Weights of a small transformer language model: tied embeddings.
Each number is 500 + 50 x the weight over its row's rms, rounded and kept within 0 to 999. Layers, rows and columns count from 0. Numbers have three digits each. The size before them is the row's rms in percent of the matrix's.

# layer 5 MLP up, 1280x320, rms 0.0509, rows 413-508, columns 32-63
104:579471525492459479413497542478543500492534514486476519522546527380452613556513476597498474423493
108:476458427554426516471410472500583600572436570544512510399565505470584531498503460468413499548494
095:521489590485577461552424540505637469555488515466535593484422501541483548513514507556518477487485
100:545599523555635430422432457595544456567524486504509517462500558426505526447589500441592484504555
099:472549567470493425486436441484456426475451525462514451465475518559493517414554416544604458458507
097:508478507515515490447459493472492443557533508446423534470541556461511540586508418493479572456551
092:545498498567552648516552522515499494452468547531474488588561474494484533528522584420497626480533
103:509473520549493513442588485580482495656555404502485494561579479446565548466444485574573543529476
102:527477461550517530494507523515450578417504498514467472531531419480518482440560497501489441485478
104:502506534440486474484538557543514498584555529406366479483513524569449479520481440603503401503537
100:483512397490552522488511545594499486491551469435531589553547442471516591541449466529533536543539
097:425520413393492497512518551454539460403562565579447455466477528618474544601450495430600510442538
102:546470570517451438473486406487491555507544507517511445448389436521511527426520502472457445500591
094:483542416583423425460469415484427497473465436457463482487466372503511520466488436484473498545452
103:433480505604479604541618478575491491487553522426549429482576452558505446470501497451458447545539
098:467588518532474576488524431526498489480395512517459518471514513515427474477525544378456545441501
097:421555523509512459553480531405473542509444476467515491540444497471476534483494492423431429509494
104:516512533499465447499549534688483507474499419463559476501398576519507517402492545517460454446447
105:585515464520509538457490529558515507483552495539541455548574560479488557464420476568424491488498
101:510459535468587495439485478458427481614501460496531473489432475455527496465468538439525551473457
101:473482546425468610415435590509458457462481502537480474481406453453487434467458523634535470475522
096:494572443451505531516548559457518487565512516452440489472489515563554506517423544447505412504501
106:509502481483578567450612495571532528495414430582452584454504522458505455551491416489571492419489
112:583485491483551526534518534553577566566543475467579452515472555488534522519492566418544536517517
102:480579503518481414505493387575527505496478532492446421500501414565497500512565495535532587448502
103:511388494501483450461519475450544489557504464462577449480531454512525507561518471432440448492528
094:511517481566530486480542471399512520513510458501550520530387522443482478515453598474513527481568
104:567443603564463475556427540542509518479480501545495543442537500503527467400522454467569470470528
108:499518401549469443438497497489538423501513487539550554561477566557513508505459551488522517536453
101:557507484538477547440435543464528450543547563612524488472545564571417444467490408484417572551550
103:436528552458438386459523568566582592486448473413511407431481566481498428556445605558482428509509
106:506376453540472509463547515548517577520420472503502514534464619513527422482507506537519529484461
101:495395558520418484518553444538520505456541487463550510513527486505536525579510519481482531539486
101:437480548480518521525559521606499545686468438523509566545430535474483495550557468533402565471404
098:552497507480547452479483574458609622623444411461413464475419603505511561458452429524478493497472
100:443523436471507541436481498531464574536483447542396492442522592518568563468516445502355447572525
097:459535589463461511556548526392470582533612491541455520519487519511448491459464564441389472450560
092:365490505571447500483568505575480601489515533495518477592402500445490397517430515454500498478594
087:592556554542444456520434504428528562496430510636471489561501573569499504580491517471447488487526
095:401567485474550438617483538530611457451499491485557516565378454460462423478435405539542475486574
100:441485560644508464481541487522483465421538427489525422495506556474497530566465543539524516480607
105:494460577412529481430627480492462559515567558518488560470483487551428598475491563589411488449555
100:562459555546479507493516466561600494561475470582406526465534560486604487455498503465428508564524
097:498581493430526508462518435510486590520491428502431544531454486514631543490473521455407486420527
097:566573576513504456501433503488510559446471465490445542499557441438511461495514467461526565466452
096:525504515466454530454474434484446538563544498467581491541462455577559496457485505511491576441534
099:487507575504625442435548504527564491482568572565497422530465473467460568512580505434565464451494
092:438513528400544506464489462489487526536509472422485490516526577512464486474358455596514505450603
096:518525427574466471588509400464505522479446535545522432478527544552525563543463434471529507527509
097:499520563519508508450541614490514587494521456430523471465453610491483478559489536541450475495538
104:624534471535562509498477484359462426456389427421435462503481461450478539550551484385494462512455
100:440522412538461545432474507394487577519588445492501572480488469499472453423474538419514480525495
096:576404482535471501515518542507481573561501531477466544464389529505499530575495503463481551513538
087:541558456491524499500512448558416492585505497566485451487501572524494573481555504561531545529465
105:538596490486566520516501616619471466412514522515471501454491524455523569491547475667525414499481
110:524525447487420387531543528441579446421458579446491503529509561482534533531479541510559520492592
104:498536470477560504620536460477482501522478551454495522551502541481504486488471493478504503421606
095:554484511559552415516541474552513498508507433480609434494549547445491536446538392567428498507468
099:473461562626525534550487577637424441485452447570432505392516530562477452490525467535508503551482
106:548488432531518472538518427473405550485432524534459548555421407504491516482482496551469509405521
105:641455406526587591520457548515452553502532522483397524568408523526462569589470560464462544541561
112:509523508488520514441525509503468458613468386478476432460573552501500511538506457501511464525571
103:549487548483431521468515560535554518522487481598457555517494493395474493533519518509540531540531
107:523530526534435509520500523447424455540525502450540448510501530442413533599466493545576503494434
100:478488574473559545542454413499477414449456556521519524520398483473538492547540471464538502467558
105:425493460507485435552514559455475536430502567482537473624475490521502542570518622502412462494514
092:461518502494455478500534539518550516492562492512501485543380481494441500450505435498479482381574
108:532569575463504535502409549543491586454524510492454526432488474506422547473387490473481526582482
102:460500613512429494566513516544497506524510434500477598506412470487568590572464460533550473384453
099:520428453539489570520537557416552497548525526481503385488467465512474480507464464565473489488509
097:474453478423496462487421441567394446501460435541385485465493518552548522587519449449461567510526
104:426525465556557480570449494495462440409561588513446488498430522444535523526516460548432534532557
095:425490441463489420554479526474491433483500408444497539491450455512559555497522471458539482535429
099:513526589417585469323532481539497423423450454480634453525481481552561547526544431500427512511618
098:495475496470442520501536559525541482546530567458424451491532414442521448478504399610513489448550
108:459535419474478517531497512466492434540458518530537494459434425485504536508574484503387508493592
101:474557479423518515536500542519501484402392436529516503621416437490568514526527494377538611467483
103:529419554491471436478516514570497551509634542490545532488486522586469506487511491562570452506453
091:496444562515512490513460436542664520604520428541544538525485557564474503475441474401423469479461
132:394455493468531536499479464564553438449471521419472470424395474574520531515529489494538537469520
101:594538537538620484521477512526504426525472556470539476497499543519462555602395465560479528472479
099:489491557457553561602524458500491507552542450463533586461586515391561533404388508399524597440526
101:491555572577562490494576471567516525459508456545479504534464460451435553487427493539533595561535
102:501537521522547466451447489545409526509484497595454493514494534470465429500441469609495473567519
099:583434451518458506647528471571391510456445545405492558479474526413545531537523406497560376441525
100:454450505587543552494486484455430517508488572504470452618551533557440461542472433547481500485487
099:435511456493478541504479553630573473512528544633535579515526513530544546518469506502489508553520
101:462590446542629565373501563498442517546492438572467489572507455447424510427575526496493553539507
100:512494419519490500550515395437579525556475475530517441458474485514438522517465407603469436468528
090:508542505533500377476387473545441562530449508453477460482566545458417492502439526579489499462527
101:512475427512495514447540517437550569443524473519362472583447550525440449504440486474451467537470
105:515530406568523407567505466503500559507569501493510453448483486563506605533486547596559428431510
099:484556426417514566511482524556454549430510418470500532443504477537460568504451412480471421562569
099:582473464647472530447508504560527561490605504593489520497465516535491470468493567532488524504441
090:494404498524526604413510506478531540493497475513581481522519522394527569524557546475460562439598
097:460487539465497559438554428650481553545513495487495463490533490520569536446391538445411432483540
# layer 5 MLP down (transposed), 1280x320, rms 0.051, rows 413-508, columns 32-63
103:535571551527482467499579503502481466506540407480515434541483521565457505527507431561540483524502
107:453461507475519479513498498485522515449524495443482538460525541477486506518566599556466471460509
096:397499389551451609500478541500447512417484485576518519525533370517473531518615431484534526443448
105:475500553437437585516502483475430360468420428496547401528422476407512526500550500436470486496419
086:527457468561470620472590492578526542543533532598470584421558510461491476493514578489586632503539
088:567455537523455499485536576510519655537574480579522500494515516446481420431500493497494412548433
092:509484540528481587576442473541546487591577496536429470459565445429506534474502523489512494405555
110:485440517516468457508484409546465460533507500490520415430501461519475549529428467511445545583488
100:529553527443478513525530502466565544518515497527433448450438575422512448489572486442530518395434
097:606556554535465471499491603439506607505376538528475427499566460536492539484447553402472536479519
097:403492494475480551426446531585555562530542481599478413446437479423482428485495483513551473557504
101:427532527493511426470555543512437466401434536486482489480454479478516496548529552479491533555486
100:504526512548485542452422448510437499448456533354446518502507503472508480504534443640507586521491
089:441478541497564485540521458561620544451598572606530522409507504462511406548461518504524428498486
101:433471500420562536481600550441524481458480489492451474510480509427530510450466399501513500561537
110:389505440479492507481468438554502432474529579399474563462498402521454478497564591524480458418493
087:500474423543381507532559433521478501505488646496450409456509441536437479481443571550457453512525
100:490649457512483571523485517493519416511537491525432628523587478484543531452471503519507535545504
095:517499454589366525514516461455387483498506462521565496553463548533376381515543498481488615494473
106:545474495463421453547551520500445439414552568443455438492570522542532556526527542466514491510497
101:551517489444560461485527493538499478534440548530456496534595520463514568487503509465494440560481
088:543508489497494480539462465395538448556482570464478535477546474499429449539597453454439490617535
107:553509493395508519469448582581492463476511509560527507498539407443473469488465488462530498500549
127:551533561456488484478538454357475538504534323472562557543582500460445466541547581504424542567542
096:538540426485471389502527505543542560521517585516406501412552562508509507456432466493433572356470
101:446510477473593571521493487532526508420518557508535441462497525507574479521538588574534489464401
091:409536553519454439456451454443554518597607582407463510488491513463548481500619453482461555397479
104:525494446568525511533526417470549467478466506479513458521475515474523454450478577572413446505504
114:506558459553484482448500499640488478575501459453580456587515465438656452488488516519508480574461
095:454548557542494522517415564482474423552578570596553562448449455453622489484517512473465495565498
099:594461485501571590446517587449480536503574521564462447470513485432479555466477521518501477497546
107:497558491433476500561528526484534535532468472469471495549554548401458485477466512519502475460507
107:515470561433580465410422520587528504514518472570565620582509453427548541494521522513481466487506
107:441433516509506514490479431527426525425547417450491549523456380512401473470470515481556521445513
098:520518444440446533463473453400420455450495501498539505498524507432419500581487550466539535481531
099:506496444454447600481574608519513432424543497414541557493514490544527503445529562570468495511585
088:552463422562484459407554484643455468535518480509490485551453444499532457434495484501571434504507
099:397557481489530543568607584461450489536473543510458499490458524518527537591418571465517503556511
091:516532519441517529495512627570544496479548498351501528453465455456426494474511465536535496549530
096:521511559553435466522585523443520427502457425480513569536510463546431500424515515524493463469543
100:530494458378474529477468466535429454505503502578584574556565507482535484541563437500444453436522
102:574458420534517461497494531497435438455530506509467489553526444524360550486525556558385461500557
101:524499454549520535561488425403499617555481537498529450470530445403456445513508546496541523367424
097:453455524513428453538491623465440498442399536560527424512530505507407504480571508490489438446448
094:581493534397545488471545565534469597494547491519488472493522478492476455504418491547521394572536
088:463487559615501446542473480461572551462503492445469498465443535608501520475575541473530443572589
103:559619472518505367492469465488452460476582460516457482423423458576539562484427487467454554525491
089:540464575463447508488399580501500508472463391534493529505535451432436574547533576334512572574542
093:554453545504533466482546393506536513490485540581441478494488507476484519425542454478396525577543
090:531454481497478620609423579546453504554544501513537449541449533539539485479419533419426509487461
100:472519496564509488500584353561502599565447603504402527551383470547532540450417567450480466510446
096:494484475421531480517513479428492590530435518571429511476527524471494548477444530583500487473573
090:485522519486512538512539520609443487504542565583452470574575464549568483498485430568517498489565
092:486474501558517487500516587500629470401543446490518596548562463453532439478511477524483478375603
099:465363463466544498461535426514384443495467492484455529463515460561528551561515519526472523538533
108:529509511409402543567425475499530545514458451528599467459592516575488536532453468485522478602570
097:357544420528524574552564492541556449568556468450492488539469459555523544524430411484535515498451
085:532465431492526493481509512537438520481504572520477528609518414559496429418477531506573532449493
107:495459471512461468578575520531560525565514461410503513569442478440489505422480499427534445570492
110:517557523450551555479478501497507508579518406493497401500512426480516449499525484571513474498553
094:536457444556587399485508493471538495537501469481520503454535626523502564512624398548483567487548
106:505552415462490579539415461492420520540488631409496480509569598414449546534455488515460474548481
099:514444419528450590561405510544467482539487430446571504501470395534574435594486472555441500527507
103:507453433521464510475544453473533428461489469465439470520510480467512479432485460433491471553425
100:521490406598530432533605449525466529451476500514504597471508437574530497532527577481417453497413
112:528484551405489546546496434446612590448443418523463533495509532479472562583394525608487437490499
096:455525441495487586492498528475480508525403508505522525532489555532550520470372521504542475504442
103:455509398450479547367355436418345503509439573495504444537536542492583499588431510498553488492517
105:463434469540513511518523456537482454578395473492571566513482510427468533487441464405542526558659
096:553517498491495469513462430431478536562503446525516570532470530474513514511426327531416449521440
093:495536457476456448501504482533523460492442441448484552610486566529382496580425528505591531444573
106:493483464501466511562525502503457558565461386536511440531505401501503443493505490562429455505549
089:463491522466499509427504437615566573442582551512482461479472526504511426494438534533493398481613
095:596491425522502510442448487502471523538457497514402558472498541412481458610480586444572489453492
094:585483481587515473518511549358522508376460428525517459498512590567437567505437577472484529463533
113:499467442485505482493442372456464496416550594451610547494573592502467436448555564495519470444524
111:420456465507480443455517523393354457432463377503446465528465453454504520491469507501471552498460
101:537488598465494536570564501548537521518468575517447504504505485461481478597585566521495513494487
090:511491438508405545499545600576342399485454478526493453539443547556460415538444527635550531490561
152:423498607458522555616468464551515436479486526453519510525393527552529422493528576509524466516589
102:554529535499519521461547589515436471507479452532481417500665517466530537464383529471486441519455
111:521552505540538471500429426518463525498493552511471486463472512465517513477493476527360577543514
100:549333568457472487441445462510488445507506474554494630497447425513390480459548492400534473533510
099:385412486551548442506473416636548522510514487499562545480437496565512540426524591530583606582541
092:513534521511472553390512430423437438478461591601525523477552528399458496572530442441575494533523
099:577512488410482524518503546538521433493455444470464543461511499486515420485393478495576446500582
104:473525413484445368454493490557503436353463552544559379508575499478533532494523479508545541489419
090:531498456516459475517560444470491582494472543516399492501445540511425467589514504518528447480436
104:458508486438584509486497470583486424407534571559426428486463499507471485385554461521509516511442
094:421477358507510576536566523547526445523485518540450458500415535538576533544463429442495495606481
093:550475553569481503521551435456466524486506443533536591476554469476515516527494547620540432473521
101:428510545565460498479484486547442428445470507503596440602480468488381460503506477463492545518545
101:521470491549420529431504469539518479464440487483486569567495544474512510457443476490482532512569
090:450555402484506409574440579500533428590548499416511412499466433508479534462558543496467429514431
091:474614497482448472547498537493500519474551524493377512498428538604544449427538457465628403513511
095:528600559543493438458594491405503556438532507525586515526592510528462474450468571542536471503543